Part of a small language model's weights: LayerNorm before each block.
Each number is 128 + 32 x the weight over its row's rms, rounded and kept within 0 to 255. Layers, rows and columns count from 0. Numbers have three digits each. The size before them is the row's rms in percent of the matrix's.

# layer 7 attention query, 128x128, rms 0.14, rows 0-109, columns 32-63
104:080149131177099110116163137087136149111106111127152136166189124138099099138119168141089159161152
090:195118074158119162194126152097131070051131154070099178080096159128154143114178139141155132135082
101:132124146132071092104178135143137082120148080149142169108169108067162182167108091108110125157132
106:089109080127131148171138121112121103127129083150150152092034118179192139113212121179064133122110
099:128097123164152049092112084196169094131109141156073045151122103127186129116152131139134113105172
106:140126118120056128107129141169177115137080120152136082201163116153101092120085128074117117103085
100:103091094100180117103190171114142134115137141130157187099105090175109141130096143094101122138090
105:142112065199182129124130124140090146174145092126093116142129107141171124147097156128100101148143
120:161145125111102150140141122122116136091141088113119073178148130176111126152070153108147055114096
102:088110107118124149167141152129117117094112132114145039128125115180136160165150110161126128113171
112:119175144151159073161167153098094150153165096147170081152081135098118094132140120114163078095114
099:107160124122126087105149154137190113122140061173144078169121078115122162123103141144109160148070
120:097128078217160139103131109193129126146146101132154120147080159092129134088132163074131140066068
106:117132163105110107124148129059118111134144174099136084126182132092112065119090168122094084117120
121:116153128125118101143066126152088124097162159139115149061140107107164181127121156193081190157086
094:158198054147143121153107140165210164122120147179164101126081124121088143203138094181134143085083
111:157158127068075145145155088057136131081146132176141095076144112106105111172133065128089132124131
107:160137105103113128119117145072134089230159172114085144166129167127130086076115185090125122106119
109:143146153130152121118105123173165130110084122124124122081175160094201116115105157145111115177151
099:150069171168081108127113101098171132138074129117094076104127113137101143133150102138120118148092
099:138063152119130174122136107094118136089127160154151058113119097105149126116096093153195105105098
123:102198178141129171126098085109122105027103168122124140110129080071108121101127196136113078108111
110:105164173160117160108141157102097081093142130136117144077154147188112195142072136143147125133124
095:098066101087153128115130091113070111208154107148086102218181160133127105112072070193151092161104
107:136156149142133170158095136131110057106058111092184151115170069109135149117195126108068130158114
104:149099121131174125162170089144127129118129093126126131137070138154146130127139114116124136090175
105:158181159094161126146122145137151171113159104068101070096127120040084108092109187169092129153138
098:134214089136166121128142140111129079132142096170163152100175143119075165086154103118107132138206
109:106066097125094101147117121072166089103098112101141152197119095106090144140202081125152107164138
112:067128147114076146116138119116154103193129126133182121120164098169129131141135103124108175157126
120:065137121167132164171126110080127117112101117089172088131118108135137192121121115122168146142149
111:076106121121127176127167158154147065165111065124181101121110107128124141134129142143160071111075
091:140109131152136081113125159135085163117084173092113132100130114120167113135163119090154187165133
087:137152091133183134140137087056108126184168102178170155129118122176138134092059139138136118110134
091:115115124217124131114094128127165165145129143108065073109160134090151118120125169080148116133099
089:119102145141125152140162102072191149091115099150136102061139090129085174091161089122169121181124
090:112094137136067098134099086156142179103165108116129168153121144064144108144122187128146138118142
082:114132121089116113067091122137154105073110141087135156148096146173105099148145146139109114152164
084:139147146134164161105108101140163156209112113082124144146190131161115160139102058133160112107167
095:119192138206083138170126160138162120151141105149127095135123098113142093124127164123155116185125
101:101145151119105126125117090164091122068104174110159162114099152070143109156129137114164083175131
106:124178144140132119136102131093140181186124107120201130148188125173131048162091118189146146117090
112:164126129094140060133190085163144152171199122099078156093158133131125136122101086091119150120133
105:097109128163124142098154119111114113109148086103114128060119177116184153135139155143071111164063
089:143094097124149024171123125146201124099099103142148110124105167124115107141086117175103121062104
088:159077131142093077145154135161136149134137122083195146137128111123116130120120136087102200097129
110:070139122138120133105161127108135078072128064144155127152117124137148158152096147089082065150092
088:135098133104078151140109096107109077175157120144105091113090118107157083171130190122102125123073
081:114106131175180092127128092112117088108113120148090111114157118110086129086160174134155146114131
088:144118141140082072044144123180177107158125093093088121147145136124095109110138113143129156111160
095:130150152143144124085127114145090108127148131172121126147163092077127117132125172120055157143147
090:142094122179150196116161109133124192091095152089093158160122090156137123123148159120133118112089
100:160117186103114131112081111148136147140111150192140155159121111114118072121150189121166134108133
084:096094124132164129113107130101137166132134113135138152110135171156133103120091116174105117159098
086:111121180143147141093139164141130098167122161108108184103148147121099165162146139102070122176132
094:112109137118140128120130153096141111144129126121091129158108129089138167114189119088156167175124
085:113163146116110126104072112134132205211122126100144142208122175139134128092149096097106197118103
088:099125178098157189128210106211132141159130135150149137160128109058103149128111125129133098101139
095:126150120108027082129160117115083091124088172178062181100153149119086052154115147153139090131116
091:160124123087106162152138098108090173147129161151102153094102115143139064144084140092116157095171
097:087103113156125119107126136101129164140088109091163158134177144125225103104172133121077142102165
083:142078112175123132138199149143134141144091119170113141177130199095160130104133125111128099077105
089:118120190148153227133081138066153149042090099116186064121101148107114148076126141109124134179164
092:111151128160178131058113134135125110085094133134102083160137171132132199131087119123119148165073
081:113135078164135148180144170111177075166122155090043087166133132169104167141117127088131119091128
083:159124071137132188169112119155169132098117158156083070100124133100096115043141165094176104114096
086:092125169095132121137100178089124133078135053155136100114125107149162175126139171115077125162096
096:116152141072104162141142134137139176093109111098128105139105185104162116155118133096112074144122
086:088166127151088139112104068094115106137123120074093093131148166166082114139185183138147066107159
077:130096114153146113083062111091173175147095138082146163133097157071174167165171111146198140140162
099:157123100144107050135137163135130143165163113138134109056117162118189161117084104104099153140134
085:134106126151087117090134179069108149098100097082156174160163111081185106098099137177121116075153
080:106131119096118102129127140158116122105143113119137118121137113081071138140083150099133120098150
094:146138133139164165170061132063174152130126150133080178071102142077148193074087102174129149179124
091:178131071209112118108132148153169077133109165190093119105097116124190136152129117162121148119118
088:132113118156114061112124095141119157137113128153109127135088172163123098137111107133124158138145
091:099123116173131099109213066143151064175134140140104140150151118119169083070225142123161136092086
081:185134093105169103089129124139065091166173077139184095199119125176122167135080168105111128099165
096:110131151140137159162131119126108087220104168096140094153095146147039154058124104135104117099112
084:116138137175127189105138134103216102128112173118146166148110145151089113185122099144030103108182
092:129093145148158113099170100139122090150100157056109125144169110074161169146151173129159142173152
084:141097132135104149108141170099107104113139135081139098116106187198071191109106137121178052131098
098:158140113184128127080140143159134146122117171162100075120082209164172169160120137093107089136161
084:136098146102100114150161091086148131102145148107150134211123127114117117157154197112141090130072
105:185115085163097163134138127116160126138203077165142165111074132126187149141122060184172165155082
095:082109148143143140078137114131129068140181117091134148168164101110102081104085174130074112121143
092:147126149176130085138148077137123103086121166069113089143150116089122117183172141150100151137026
084:115102132136158117165145160125108147159198102144151090084121105087137131111094163146124131173066
070:084121114158118107120102114113124169125146126106133182169194158076136124101094144116119098066216
089:112122156127136109121157123144083152114196145136106102103185171121160133169116170176109144128134
088:156138105133148213131109110107119130130108139127170139057122159091135180158080084079165049119137
084:130148063176110110155163122095154095141077130221123157130122109081107154091124119147130154147100
084:149144141135164157080154135141152121133130129146111084086182148117107112070105143070047134118148
087:127134090149121103081097115087140125158097112144097139141161132107092111114223085144152070148103
083:107145153128112102131171103160176134164099118124062153118154059085131129134127071073107145154160
081:126076098081130143131141087140186109132154093134143092100174137134113182133143083206115125117129
115:071076073138130149116141129164106156090135083124124172180151153158182127105112066078100055120066
138:107137109111167164171159138115175136074134126088120102112166139103176070100162139194115126083211
098:115148151086185132147094170110036146155116105136074123077173131128117164110142156101124149151144
125:100085146103133147103117121026123139116094166152166136142099101170178073129128086168113114157184
116:145140120170173102119079142127121149167058145087046208155122120183104126106131126126115126119137
111:125131145143145161110097082126190131075147127121155120108175144115070091126116173116147111193077
121:152127114136161079138107125127041154094128145156126150107112110168137161142159122104068092197102
110:116151140107128112168093152156128138117143124131148119135097132146140159176132141130160093141103
101:116127107090124165137089142082061122132150146123131185108176154097071106154160182085173109164083
105:125097129076125136135103117147075154092111181141183151125144150113152146141099087146117134125134
105:176097127107105124157105150085152160118091146124154086125083179161161124087135146106155167019179
107:160112124148115105160209170136132148103108102171126173150122124162095135129184091120114124148155
112:129064101127138090120189090126127088112143100126118100138123173176117167135168090106146109145108
109:105150103164154071124067105156112119118132097122097096147098120124084184149114113088193184110114
# layer 7 attention key, 128x128, rms 0.141, rows 0-108, columns 32-63
103:134073124123128155098112078120111140165117163101176158177180108163114091104126100112145117152133
089:089121118163131100124123157153141123117126111154138128060115138117131175136162137093083116151164
091:157103082157120054091119151118115170099172132158145134108138117186166140129148147119157131123128
122:115204108063158126099125119141161137178107064116133108133140105077130118164135180121152127129196
094:114089115087079094196085071090165141146073134108136199096178133094178129142119152083103156164114
098:126133140195179102148182120121161134138175161109109126114144138065139107079104126123125133164095
102:123131184146111084074064077146127188139156142129129142126132090095104123130172168151155107128137
101:112087181101092107207148187109144114178167058163105140148137113138160153107161101113128148100161
121:163113125115147117184135096145140113100166124149103165169165140155164109086137082153164144099096
103:133116114146072128067160155123100104162127127127134126112101133117140110089149044083102115155105
109:116136100099149160089136119133136110146129128181101167104082043111157133127100127150054123098148
089:137124176139089124105108152150145124110093149149102206099174134159088125117126112087131147113136
112:144164119159100104152164144132127096111193203075129107101103111101139130088143086145115164087129
103:150139154115124105127146128147099152164115165083125201153123152096150103101062157070151093085078
113:147111124159143114136058191100080120077127112091154139074157128159116092149166139138152125137172
088:151135121099110103169058089162097109117125136091151114074137163107113131172179126143191155118132
106:085145139122071161129152129148088105126110147141110157103170130101126162123082044158192170155160
106:191160122121089119187114144142142125101164101163166116153038119203112098066138145084113157122154
098:086101120122198158166172111145136160111141077098072160151138104137131103116169137101109080161131
106:110101174153098072087166123061183120092082093120135162093090136137125112180102102167161097075098
107:152143151144133084129117112108108172133081092150117120050134101055101121145098079093148137163149
115:122071156163207111150061123153079124156074149102088133104160143134111087114084087154205112163100
113:075138174211111115068110100065116103065080096182141120110088080244098110113131156132092167144133
100:087119075104194131138116102159082170120156213148089124110142099155150066109119136154082152098105
102:141159164129147109089108156139072147137103067115087210097141152127089060068112177156160086168106
099:099076112159164156158105115105117082101115182155117154089108091139140110120173085109094127162145
101:118125120132105174177153150089138181097111139126111120117122171182127170087095104176121102129151
094:061168075117141128148104138142087111178158111095167142134136143133059112120130156121155148141161
103:089145097108170145134156111111141115194142127160071105160059160124136078157117104093136086130117
097:147161085127132029129144163076194135161146159098188138193125106165123188163128151138145145145098
110:122088169026205151143155135096165168118159102111099068128154138095097177186078093141101160177150
100:137146166125156125129021172086116125120136178145158125122108144109129130142161126190093144151081
097:102091113144098109117114101127127080157113195142047132117126101081198092123132167178105097161091
082:134112132118222134107141127108142108117059149142116130055161113152161109103125132095139109110152
095:167132107157159101095098156069134139120117121106142141156111222119184168177136169099173143098151
096:091101162089161145121118160166142119183100110173129156103130103108119102099147113112133107177183
087:132095126176109105121125203135105126195146123100150145115110120116119120161131168072096074119113
084:127115180128143136091093125099121102115135148115142097107121170172111145119121172207099137162102
085:096151111133136137130137107107150119182178124154130141118144121101100091116151170107112158190142
096:154182116070113119154072130089104141115140141109193104150122134067096048103161152077160111112172
115:139190140069119098150142158102121150045094158090160146140135083052114135161149108104134105173078
101:166089164130045127159169122115159136105113116114139128146161109188114157123161160122116133148143
105:150086084151109039114127074178125126209185162165105125128195101155131155141115143093095118114033
096:121164160106189171117137136130105126055138141105173182124145078092226150114165095175050124114168
091:159103155151109064116155128144145135117149106170065101184101173126137146117157154082093096030124
092:124133161180135108074119158147139154098124179183161091107146118143127165133114119087097129134124
104:104128126103185115125120121120058162050099103167146204158113127143137148126111107178176105109209
099:111148112121104114072130144152190172133116115172120179134070134135097139152128147173152111080107
080:105158148136173186147112118104119135091116152067121142119102133127109118117201132151155112105191
094:181161126131080063150122151159114088123128141151143074129107193161139086176102115125072160124144
091:192123125145182066118052108156159110119103117124147134145131104153115120114165156147148135080153
098:158048119140132140179179088129150140040137171057127171213129139142117124190189156130160119104151
094:143102107158046140128157158103143107135132132104097092132134092199104107113120165142179147056130
091:163136143105152127051128158142121161128134149089138124157091082182103125135147164147119144086168
081:076185092130189080171063136126130109094134120089169151147142137209051090133135162125166183126158
097:143110106207130060173105151119157131148104160091124122132100111075147142103114114087152095183164
080:164140133114105152109093090211146106146161138177080100115117142204115107124065168133112101149158
095:140165092141160140109130082170122140182149162120117113117100101067097061216096180138139183122102
091:138174099153093170193170171110076134097145164151176167123111157159126088129099118189143143133103
093:180197141165099093086126145159170109236123144132087167137165149083122087084081129139115160117068
091:092146113152166199090142144096092128104128154049172185141150138142184097080149147138083115063145
092:153100138081156121171177194098151119141124074126105106151186149087110150149097200111130103096160
100:152156147072193204121122144075108161116091127108160128124128147083089148103181152105130155088179
097:125112165047153068083121118093096151114100162117171097141181127078123155149100108148181129151160
085:145140145086161088120107104161141056164175123127055119106148091161109134151123144091104127110137
086:167153097182074194147126150146089076136150139190138123115116136131141135144130106140078107138109
088:153114160074151098092100103078077152124113075125098169133130122161156129084082139113094166127059
082:168173113103054133141143135138100128104074149072104096165157167175137184144105158142101140046147
080:169148078097104135185148057064151144128125150134151139105149094145061109127129115124140131100159
079:106090085076128131104080108133119166167130129160119089143148171101211083148113138115148106166150
099:085131118119116088104085107136158156135150065071118117155121130053164166158154152052098130136073
084:119138095170079109165155202120126109075164071099191108101141125167178078097172093135128125074150
079:150113147138171116143102114170125118109121123075137174147114152118109089127119137165131089121075
086:156217172132132159127128091104152090065126106149082131095133112063084162098087119134133147152113
091:119132131088159043118166105130115197159089109100143148131128150068181169170107069116133090124144
093:131118107144132092171102101143145134163158094093131095137109208155145168112103125113189125155128
091:140141145147096120097160053163153116203047114153158131144142108095132125126103142086131136093146
074:150094121144176181096120189173194140133139110099162156164158158094129141143146124164086099047110
099:066145138129140170128150126134093132130138119102097118153101140136060072155180169146117123183102
094:107167055190142101075152111077166109124142108089151107110120051137118110135137118121098123196106
090:099073147153098157070132120085126137094097116067117136130141151147113181124129132081088122180209
080:113142105161121181122155096066135150080126133138103132089180169199117158124096126138176091145056
082:141124091109107113085140161165167194174162128096121141109104174092123137147111085173108112116127
091:119113145100127106117126139169141123125100168102148152162184114220111148063132101106117116118083
091:170120156096179110089074114154116161137176145166100115113111120108163120187129122146159104117168
089:118102101131130144101141147193133137117111085143128186139154117182070094152052181138164083145135
088:137177163147101134141119075137082148119125152116143169115086128111115126122089139130113134124090
078:152105088112167030165148127149071083195140063120119123083086140105105154136112134148082138147126
075:098123166111101102147076140110061147103132129116127105114130108099058103086094111134096120119103
088:111111077132099146143153191180065154121087151119140120144170171192136161107176113107147159118123
085:095118116094123126147097124092110147136157119080141133066190134110139135145108157174167112150190
083:091152120092111139098096168124172151141097113226125175136143132130126127091118120091112119129138
085:150087144180150121122150152066157083149149198136130125183155105106112143075118112076171117095104
083:119106144104088091096115097114201159115093066154138150111156163080152098142127126129139090161109
084:193143103099102113146122187118122146147117102143066156158120117159113166128101080161193082181137
076:109100116081211091124142115087165105078126111142123133146133130107110138132168129122199121141146
126:130070129105175132082124121136145140141189119099130134151149175175133123065082141132119097117129
129:132127117097112145179144170136131131010123106137150109200117151156149144143116120119135085113160
100:147191158150143095078087173137153157093108131164079138133117156113180149118166112141102117192089
119:044133144174083168126155118104127154123118137153121091135099108175160113160187128113175174148163
109:130113122160190089133130133168192138116077124086073193112162116122122128133128149132092185183162
117:151148159080131109134141133094149136144110167145101147102125127043103107157087155135125146142099
128:096093113141182094111097088174085114156115156143107159129172076096201173166138143161077140169126
120:120146110123193176143071084148145130072096131117122100108081158109063129146136099148123076112077
112:142146137104118157150078131128086160091169138111151165024231100157138152128126097156179118167113
115:167163121085108173161111184126073113100196177084117093097111151109113153128129153142092150170177
115:137054137126088180142120103157124106143105144122119153145100205129179139090132132103190070086150
117:093133114099115140082118139175084070172124154113132147143115137076085166094153131118091154173162
123:112068154105180111136086073136159093115141153133127111157110120136182178108128111064119076138117
# layer 7 attention value, 128x128, rms 0.141, rows 0-95, columns 32-63
116:062159206159123118163112153112167066101122162147126101138143091140128144117128127186154167175057
104:125122092119092164165073150116141116182122218163091107164157159126121124132128112140110128158143
091:098123073068067132096094126105102134126118054179159111089077153120091150190162190084107133114111
098:125112166088079160114068108113161085120120137098122105123158102153133128125189106098170154098106
099:141118140097094147096079124062103127090154136093109114130137126152099160118080098134160132133050
094:187127145122140121083149114166145092125091087135136193085137124083065158073198163094118104146091
098:177124123127097187140111170165150158176123148152072164167145090187133161129078082124103124103168
098:096123047101083104114145161185134178152073141116158147084161154133144134159079138035149126036140
097:155149123148104136125130112093111134122109101203159131123084183163053096104112111033143125117168
107:156202102170135125154141103109110111064171123110106046131157079159104125115146141128109109142128
093:159145183102105102142152115045126125154166076119113138136184113143145139159116102132130145148086
103:169086124158133096066129153119108179157131099137100169142087137139101166143067121044142094135160
107:073106142105157090121123076153134093132070127088169148123149123141081129114123103118169118122168
090:116155166107152140164147110129181139117131123185157132160123128082145124200149140155087080188099
107:088141178109119148128085161083147126107070162115172106109189148157134189166155165161115115111104
101:099134123128097094154111136175178103100102118152145144134167121150089149114081093138095118149107
100:137131143116114177145124164087072157121140106166139123101102153141146122116115087102132105168124
097:126162144127111143161098127112120134114184113086144157193127143109136137101122130155140085176112
098:143105103168182125132124141154112121111168138179113205152173095153138134117083161124131117100152
095:157143112139116175165114117155105118157155143192095121127159149150158128111121075184105113165131
095:102168166112079128145077152101181122109083146117127177126166131165086148081142186102123184165127
093:128108128142118117119089089167098091125134141128134110116120167110169145040075077137166112146143
090:055125155151103137131153114112108107115132173083154155096119127108152162075128130131103200128183
111:139113093122154114102101116167128147189170118175198128157131159131127078174087155142124116101183
089:038133125156084111109142098104124117068111166146119140164120084099089171094130159196193144159115
102:184171176106121113087148114093121173098163112117136133156110102127150142116130133173137145101064
103:117196102110104134159087096127133121130055166123109124114138128161111123122171176102066172127116
100:175150126173131151128134163133168071072055167105175148134150093102172126151149114155147147185127
113:127110112154163078087130100170125105190124133117091078140115159162117076133127149131177151175156
095:117125156146171096104084186091094174113134112138080106139106122123095089162143126080111106112121
094:069159097160098156117072173168166105101079175113156105149110128076136149122149114145094093186147
090:138153145125092151136135121124103128142132137118167117087113118147171146091124151127110088120078
102:115164132117108161129148107108139130061137079137091098116087110112172116108135148140116090119103
092:166111107097144184153140074138162179112102158114174119116157107194120112078095105145183110068172
105:111149044109064087161076163170159143082126082157078113142062084122168199128152120146141095172106
096:140128154090133134111147146114069136117168130125177155185132150096155064144105131101146160140150
107:070122124159137106085142149143128120127091088163179104164160201093162102138147165077159154108126
104:124131178141117174177129150133140206166140089100143106105083138170142141146076080143077144120134
095:118118132131159126130079173115075133146133150124189108113148190201136165163098150087075128135077
073:055166151119105111097140090132134106161168082160161120122134155118145081177150208187103155094144
100:108076138085104130126120145136103147131129123146071149138129086155098140099143095141103082159109
096:132109055134139131148127114200095120098159123163071131189083097132160111123092082153145164156124
086:114145112105144169134077142088152181112110131105169126122117125143084115176102101100148081136125
095:105123144113127126092203128135138102185093080095195116156128173148077153155136150149111141091095
096:121060074186155145124123112191094089118119155126114131146137168109173102126125166141141121128189
087:170119148161157166064157147067180170113190116141099131180124158125129097165159138142189119160044
087:122087137078102134165124156160129101138125172137188122153074020101076135145132168144133138147146
085:125124084098098136149135114176137114128104076132194140136098099110070118086219151114124148139182
091:073188115080078097151096129160120123152049119163101161078145070122133176106174108175125060136111
099:162157130147173139117105081111138106162124124123115110107103210130116123128091106114078191130128
089:175123127207175080123133123144166148110119108188188154088123117092147129111085183117053086135147
091:091245150130087109134131175124141158112191142135119128133127063128120124086078110103114132148122
099:016187117111110168095129149141123124107161116145120142153158154066162176176138074105152126172112
093:194125116127132123095139115088159065150145204130165111105113150163091138119064095094102134109168
115:164108207156123128097142103154199075129136133098197116103096157111056129133101175151097094123113
088:104126071135209125112142176184092121105126102116110093123118060129110068129149171170120117142141
104:135127134085085140122120105058116126081197134182040159150109094149098159122156147120083091160086
082:154109115108158159129129145080142147124121104126122122125135112162148149187094153091075135161081
094:144124138086105123113134154112093076130142130153148148124108167150153192120151139060135121210155
112:081150151119129167173138114090176170127159111133132145133129137119141107201148162107105146163135
081:135112124097127120088200047169077120154152134098137092089165155096131111112113179157174172183144
102:125155106110102140063143108138126151085093163070110064142110105111145109114166103059160191158100
087:107078176120097131129128147133144121159125142141158159109177102141139137135200088182134067150108
094:204125121134147082081152124151174142175103135143165112159165123139098132129141128119074133134170
106:102098159117134179121159120072105161106070151137251079106142147162138134143104151137118083115157
098:095089090103175154115128072130134145143146150144139167180086166161145124092124150141115132136068
078:119162072121103113164125099149069178168127138061128155178132131180176119122165153109157099118168
091:187132173113123095136118163105112081164154149139144129131146110154139089161175156136149106103136
110:161142108076124118117118136038150119120111119089115116129111149160135190181196135144119139089148
092:164102145199160109124117134113150107138125164107084074157115153163128165075086135143133173107147
085:106132144168101121148099086193119102169163115128073116145192126122107162154166125110117110158152
093:143125124121095096162102149070152193146155139113145146181144176153191166126074151209152066137139
101:110115127110138170122119155114122134114135117164076130123134150102103115164112082085102123107090
096:119116165082129144153106132110133104138120143176159127115131112125087192151125180143091133120138
088:103087119102064138090149154134186147114120151164134155113119094139123105192090123069088146145111
092:108136091095088172120174045181106094096125089138139061095116147156114078083142162141089124136088
089:091086151175108122155195134208172112114123154119142099121184116111130123161125079068115093211156
090:085203102169171129141141097140131122133124126125094155149132154197178129179137123163160102078068
095:114144068144054150124123129125034137131140133120087118122183147126192161139158154095114068165112
094:069094076128144115114143152120123140143107132064077128097121118156160166130102108166143139161171
086:123074138131101149105151157173129072090139145136159159109127147074136141176104134001159070110122
084:155174131157129122148083120138072109106145105128113117163126083086133155092153122054080108126125
089:158125165135141093119116117132095147130103140120138092218117145085144143126147137132088060063146
087:129146086116122112047183111157124124170114096145158088141186199127108171119130156114147078122141
104:085110143164138175136126161153157143135086206123145123157046123096136142161179075122153195126140
084:114131137112134142130133142105150146119102173116142100101099139055107133128176012144121107104120
101:119091086117085104142125134115150147084112076096120162126073100127138148096156115143122134156144
091:108106102110176120148111134103128175083136099126121096098058084134127094169044123100118131135186
101:138153133092126165155147128127115128166098149090174097093108151159103132134179105082097115079159
096:112125065088133106154138133141150079170172106082154109158104096033110145120135119096138144144096
092:147158136161130114145137080136158072091133125117151066118125158149136120130127152117137195128073
091:132139160099120144111079137161113159156104123138132135114155164174149127150096152099095131144146
084:162132106176203172164116151110180108099162137105195155085127156144080070123114117166121082130159
084:145146129099130170090150142100113145149144092143125121056091107146105100126130081075161129157121
091:140097074095163185161132157140155092121057074143127116173115091115136094106080139172135131079115
095:163095124109165087153131014139139116161093136154150121121115119123171073148142061146111115152183
# layer 7 attention output (transposed), 128x128, rms 0.122, rows 0-95, columns 32-63
113:142119088140124115124153143136121121127127090119090130170078138124124146118127137070145097051137
097:188170120091128182136212131155157151092143079146126151153148147112118133151169169152147143104136
090:180133165134165148116144144096105128137120144095170140100162073180159088116166148171102068163094
097:122128145105180087081135063148094125122186141110112150061134161121149137147103152106154116183106
091:137206105209162114079052121178152096174120173172091128151096097145131085094118167120133173111108
093:155122162202166101154090095112115157105153188100116092097150162131154154103131131171057166138149
098:137145160124123196068150104133130084074089123131094088149115143115097141080129149134088104139148
093:098117138111146087094107125145168122122111175167139117133126124057144139147204085203142150168123
096:161164175089168168128078116135101130118116156096106162140097064059181118200129168159136159155089
111:092051179032105142101126114179154160135095144096128106213134173134132146182092103102150111148112
090:162105101120131122146116161175125144175095122117107099167103112131138109096162125107132077075144
106:144158107076083126138106108152134109078151177115137094121114156087106115115110124172153118131113
106:121142157099085169142107151111091094073145131079102076135152158100102135146151122112096151141176
093:109085090154122125127138095089117120102185149126105178128076136204131081090107136067110153111156
109:137123133140128124149143114145085124093173210180093085095049145104159118122167167064097135122126
093:154143154170151136092163175120094101084084147144166114126040136179109107138191099155144160173147
098:112123146097150135116123094141202092090116191127105078186108138140101142126120161142159109095091
097:125090160125111092173163095093181102165113144126089103138087138184133130129090115094200162096075
097:128096203138080131119178152094095082149069117175115075096132133114128159124139081121133099149136
091:088163086088122176111140139113168168189165090142130128144084163135113159123109182072148134087112
101:123102115119153168100114156138110160156155095143102108137096137066162183123110125134125117061146
087:105152131149159051122101099122133169125125105127100128077124162105150091185142138115107103140140
088:137149106100097179197114098216147124232146117143110071146163107121094140127127124148193095132117
116:106140119155129131108099137104117086063124163093135151060140140098191128109133133083096152163122
085:160186100127194106198117196145112121148131148133110081137127122149094176106134092103133141138102
099:174062102126077123092101134109107081168124108121130027135105166184165150159090074108104111159117
099:182107084103123126106159137185183134104152028157130134140182129142133127156190113147157142128130
095:158149112115086074102155133086163151144127076186061120191123083164124107113099197104146151071148
109:103168125129109098177119163079076147047137101143131147106131116119067197131078107156121149127134
091:062161128112155185122132135125093155106114135175141197093116113127189161107144098171098151137139
101:153166140107146137127172073126118147104207132128105136057122185121075123107106177126118133088143
091:140080107133131174163125094093175159167106132111109163139135172119100195146112128141143072102160
096:055148152113151128154123124118108110174211198145095159111169139154137117135159176103163151121116
091:045113168105144043107131171110093125160122158167126146089140101056084076153119153136163141145120
103:202161105085121139105152124167125123122145111140104136141070138102118091106158088110113112113179
095:127109182153103091162113091131105118132125146137074132110183144124140140137118131154123126108058
106:141153119105109124163198155137105143120095196059145087070195068133143131048090129140168124121090
109:067106115180193141045119093140122104182110122148149114135180124094117130078155145178163082128095
097:065086171132130089141094100140178121089116103127079130156076111103153155128174086153095111095119
079:149110131140140138154089134059100133077115119178122122119194130138160156099105074162151181119031
099:125171104115131136117125107143166153092109105191190144106138124136137120141143147167130147138062
100:159138091078113078124145147132092163166124154143091163128109107145142130150154150096118144158139
090:127177170164146118147153108126113123158137127151134151149109087120111174178118152132172132122069
099:088145093169122149131057109098105104126119136153083109045138118165132139132118059132131158177106
093:155145150074088152173174129098156184117180140123137162140123091157108126146116108127113134066167
092:134151170116128106094118130175083089137149162117091160125151059182084179115126180105108136109140
092:101168116207171128128117076134130136152117122136143086144140146097055149151146128126148136159116
086:118117146113087172100116081098100173176107138141118166109135146131094125158097121182175096106135
092:175129090120108199145115124117145182046136129061123129124126170181151106148132121142106147162147
102:121125130151149114144108125151121114121089074072174112125224121139170067184136160109142093146105
086:087163137151097148158094136061075095118113148127121118129173133118109138080144079083195185115123
087:128083153159162142158167065133179135135126127153172099131138199123050076160118178168154145125126
104:197108147141196166206185108154135099092104152109123116109109156174099168102134192139152153082124
098:103147133161103170146132118113147157075057079156216076087149097160134104161178106205119131197138
115:153136168168118119127080091065113121121128121120125111166198140171139125115132146168215121196172
091:141101101126092100156154104101106131161145138085107187141146115151174144107148116102143125070169
098:144155178094154164128108097145170144178119124131116118160054092153142158195168132183156186131116
084:156160120168114111133127086157144087138134139124078089122132081100159111120186120147071132127107
095:122171162154106115123128138142126175124080095117148089158084134089132135158170081170126126121156
095:161097154156163171133148183163107120168163188168138117099169135135133159088147090135096102090067
092:153098163156073112105138214067137131086095179143149184179107135173106155104119114126079086162160
093:112107080143096146135192101137130114192144117154133207125178118119122101126153150199143118164159
089:106136140089083121120149098113130127069151101136095062151075144127077151101134120140119176141151
099:127095108156101197092059135084146152128109131130183085065145193109176121112085141169155148134094
119:194104117143050036121114170150174093136184110147066170117105142180105171100090132127187146134096
103:153181135159083094122104147145113131123058094074098104119129103065162139159207063161158169169148
092:174165115146113170125128175137176105092119090182152123091177176142096110153068118169124156116106
107:026052108144121130206131125105149146113116129090150177156090147149090138080114095117127140156123
113:139160127167085090090138139118096123097121147121124162146147133133122016092132069142113098128135
106:135112127097085096120194121143136121162134070150161225130179076118133091155124174111165122091084
097:100134180122140167081120168056128132065142161126169130115146106132172099090113128164153114168149
124:134099121128154141039138111152146124121123098148130121139121060094057084107135107101119179122174
109:074122092136122085103101141151103112147149079095132136148121125140160068129152128138127105144115
103:141112162159124064088151111123105137135132132078066105108093110133144133145080087104193059128094
090:169143131154167137122154084114100119136170105146136107161142175115112142101157108169158124132134
104:130140125131135123146073149100133094111163122112127177101133141072132104151180088120116067120176
099:123120116144081189120088160047085122154140082168117141140091113143118145116070176134118144095084
097:174101106089111102116063173169118165107165125124144127135132145071138124132085129198030159152192
104:123167170166155129172158140129189109086102078077103130176087150136077120129101127142100127080197
102:120131135160057151134131113148133116117124194123141068168162160085057112139142144125132144112110
093:162145145109094128158176174088121102152077116114096114198087130187169145097126162158137090121134
091:194126141056149149149199105118170153049149110091171115112147146152140078168143174145158100126119
101:142087052066110131134114120182163087145115088131100135137103107174112110090132138107134135185157
096:102144158141124087178055131106139158087090168128095160074080089125110087129120144144110094142139
104:182177109117102064080123108096078127163150091118119146089218121162180120107041153122121134146094
104:148103124116102133155132145137042157125140089130119126138163153207108183138072163102163156162104
113:112124139142137174078100103111158145180125127122174115155150064134140162176096097124098113149110
102:156116185127089147102131075145180127194136137153191100099172168135136163110176100130117133131102
106:126126087103155063091121101123147154112102081189104099159096167135133104131095147137140118151125
095:125118091092115142141148110099119165116104132111099179144156131148125121156156133142115138118117
100:115190126106158144159113170109118137217123118149116186149138085090134153144148096164186116126163
102:136178017174133112098151116095193140121180175128059166134066135083095094099144155142121151084125
098:089096116083139107113167155097109186156084109145097154072191113141170183093155150098181166125158
094:150126109127174124139081111144084061103086119145137141153143173150158167077123104119149136115142
105:123118174156111110121114166080149194143157121121204132097117150143157093162151056122134151167141
101:087157133069109197157146190162134094135143099135137088145169117074056116124122142064149120091121